{"d_model": 64, "n_head": 2, "vocab_size": 2048, "norm": "rmsnorm", "norm_place": "pre", "qk_norm": true, "attn_scale": 0.186, "bias": "none", "parallel_block": false, "extras": ["capped logits"], "init_std_qkv": 0.0615, "optimizer": "soap_variant", "schedule": "wsd", "doc_mask": true}
Each number is 500 + 50 x the weight over its row's rms, rounded and kept within 0 to 999. Layers, rows and columns count from 0. Numbers have three digits each. The size before them is the row's rms in percent of the matrix's.

# up: layer 4 MLP up, 128x64, rms 0.0876, rows 112-127, columns 0-63
# down: layer 4 MLP down (transposed), 128x64, rms 0.0876, rows 112-127, columns 0-63
# gate: layer 4 MLP gate, 128x64, rms 0.0886, rows 113-127, columns 0-63
up112 104:549522587459453576478555517575507529562493628513449472412556565458553583475478505596509509502449469486548517452402449491519455513584552519519548495483556482483465452448447461432489584435526530
down112 103:545561595490480471438524533550486488550527595481481491423575543453514530566449476552489475463409394517507537418428480577430476590617533507554557489468512465457471437488442476468457530450502513
gate113 097:564522609468561580462508436455463529412600529437485512472475549535461468497516552532474523583532497553438564513496475506548496506485424506579443458587561537458530491510618568497469391507476505
up113 094:632446511565528395562601503535539590541461452519493535539438445603592498571476526482419430516508481479461513502453492579491446534553535492455600523547465478529541503479481487464467451516462506
down113 085:539531485441444607410504556442460450508520499504504520445555611349497450540561477490527564404519558488521445547521501411564607524460522567473460467481545494499512453521500484448479484453500480
gate114 086:483481559525529554477523477540529504462493514623508436487523438449405402422483486461489395370547509441557461510435493509531565479459513476577483520562483515564516520432508481456410454464476417
up114 090:520542494541560407461504523508437561562486444483403565480489443503499565431520546491520530524405516580467577465513530404426541553497531513429488549483488510451440501505463565549571567401594511
down114 072:485453475518470529466505504492530523467531584609518449534488476449458450422487496463509441462551457430576508530539467477584577419502484495568520492578509520623539506429514384410420458550457474
gate115 105:470499614499558490446505626410447512424496433529534473561523428504496479576513529421455560561499517534473490507559438487538458536501523505460526515545525516477457571627458445607560448514530510
up115 114:578513544521450550444515482495516486500544529446580463508487519448500435604456442421455535499496448456439504492466465437539534531463373433520495547417574564527501517566602398436517475542476549
down115 107:538506470477475515501539407528505499518565525404519492431476531461566425454423394469454520489506406470470503469429482442500594525539441468506491522372525504500506490462613528408441577490440492
gate116 091:552545498549429498556536441580490543589548514534499482623549438627500436499605511513495567513503513426506542533394490488465536444564513516499534439505484473517422499476578572495526455432499475
up116 093:453422474436538449591515559520478522538441491531443527512518480518525533426529442529469476542477575541560598496481513408455485470507604595410538475495567526486482457536481581457504541362514465
down116 107:482573454478465448545472543487498571537571516509488501545555411590512418546556490476493567485514526447530611575444473461480595357515479492514526475572562479609455518483511552462514465451506492
gate117 096:413497544532451511445550453530530530393549474421457531500496544581438397503543498528589461535512480494610518420496543533521542491573552524500524593469456538531515494529477565540537438390521442
up117 081:620509480548629488527457487498530436570486448590533478478451537486524558485509514491495457508493525503449466499443429507446386459501526486430515376543513406446449426466509581474470539533545452
down117 083:443528531482423490421582558504522540462526494466425483502522542583499442503515488537609499518563461469558526491532524562520575505544483554467475619423557461601556451540453536534491477367491475
gate118 089:475521586499445492481408391622536572544528489512430535518519526566502484422578503472479481483538451472556484483451497537559480586527423530561443512585577514469502463497587470581447513477444457
up118 096:480491437494550483522529500562379604526522467497495449442552408429439505420457486446530588559542529548494530542437448496448487488486534473481508479488542472493411416452393514558488549500608530
down118 094:510467581456476440505386392527559517501519459485465563537517550594502521386583480473431495496552477512525523438481517566502476577537445514442393586525540515461495494512596497564459554470487477
gate119 094:526450580538457502516473478550484471468496476558501527524481552483499459549535418463336492416535557498600498425528517595463544488359505474507571573497468472483497547530510518455539420440535496
up119 093:526535604533433515414491467526544473505458482497533513555472578544504459575465440494418470404575568433506455496553575557529505443411476450599578472490435458472526533548497491461499425483442446
down119 104:455533444438524515480535523466522505516522527462506430498525440498508468472427527467644472607542425484414477538456523432548492507674484502505405449552458552532500438453507473526480508569471480
gate120 092:535542625497480517439521454515517536509619504566529439503519528496518527585527439486498477483506482418450493509549621487624390497476444443579559454505469522509462465436564550481542488514435491
up120 094:454440545516525627462395479459463467535503518499578563479477540515547503502595417539487528476502578547401504531473488414511506412505431537544490525483462476521516515448395524469438563478594446
down120 092:491583517371508406562602472524446521519570485452431492499492445524477536570455536384556465560453477457517573522536563569509497521467432424562547472489467553536510435502501474407489511537501477
gate121 092:479449438525526556535477589534450530602499561468529537411505606527480568548586453492518530552442563540482554507501551517477516523489431478471440473542503473502583469478451585473425500503650498
up121 131:483453549478491550512544635493508589501472594459493538526521429526506510497474460358457488508496456514457515581463479511459459475572570588516532558446524381429444541522577509458527461516512459
down121 117:452542564469502524500536609473510600487421582470473519495510428537524510565519471365498527519453469499466497572454491512495444476548593617516520592465516393424452508474577509477474499511528503
gate122 123:418488438524583539530463464533469542627513467570448519469567508456480586471616505526502518428544573524532454504497484541485526483628550535592510541477483415475469456459444555482465487429475476
up122 112:449445511577505463476477537495552533513593493486429581438419508566497481515523583569463491517571503533503512387526431463447475471558422582555449450503606507463456490485455516504573566513585545
down122 106:457477511561496461476460513426580571462601489471484457469409539596567464514538555588482496539565506510518469495521422526445524505531504593567378538531550520454473536481500552546478534405539579
gate123 103:459513458474457629556472443476504436468482524407480573502485515612419456449525566524462509561414516441538452556454537477589479566539608469574526491509483462525428498526466544456566482477514492
up123 088:457470436471469600529440521526490464486414530510543529551474478557519509386422591487517578504453453486569442563511494478413547547431451519488493502559566504568539550534513529467406492522588588
down123 092:425590508476480484493527537530400512515470527508541593447475508607434496553474458531576415439503487503425518464491413504613540456571581502486507466496487499387507498466412460497536503488411492
gate124 111:512509534546551533495513502498596475471531443478548536520432545596528596560517494451546465569389502510477584466510508446456444504591480554453497462430491439542564474473547605467525481472604426
up124 112:503413490507384531458512568471553468561397481588463485478573474465535571471486591405448576528482571587463516540501583466555524510488566540504495517532461524472516521470445461529567470566506577
down124 115:577414506522478580516488586418566506524444460637550471501517453499485559529538554440514538557513611576467496486505594499517512542489490582512487471602453552427496541544489510501490527505535586
gate125 085:493519454469472477606469578482408591465510574479470506419528482505469513463465521521495573528501557520443543552592471576418548496470483487440536487456545535399513456559473442542460533484528645
up125 122:475467510525534492439428485427575553484524583367459515445539523425470473496472573452515466349514500451550467507539440481524515518517492481565449525484513483593447507619452473446578494493474526
down125 111:496464506467527488422520479494612460476527525410413518536491517438460471476425551486528448380487506437536462492518411419530446456493496433606442512553512519621494524578453469463564532488470489
gate126 099:533451555551601442427570522446518489456533512424440579468479472544486421496415511543492538502512577508504476450513513421536481567416506586424518515533445462498494484523606519495405412526429499
up126 096:481555510520520564528533437517487467504517485561530476540476483572492409498421490551463413451594457398534454452477536497438561551452522453525439558479449542512421546549575427568486434482405424
down126 103:547592510451450527578454537552482495551461538580584479545516514446490515493570511461539455536419436485510511536474483565549463387557538419597501479465537517440493506459451448554622513451568530
gate127 103:549506483483575509480487513457440482390533446475528547461519481481423477454476577571509614506440450612633518619502530563551572514528510485443495557525541460466550500547454530502458469488529539
up127 117:555461513525488467517566490446560422523452532566517476436493448516510421549428521522515402460644597472437481499460455452519416551475558543524530458494465476504543452425524476501477413497406439
down127 112:410534473566405551458505514542537471564417572538536446466461487450597541502495493428514507502541611422413466465497502433479418518478492527509499441486508515501460437417526452519511422529432402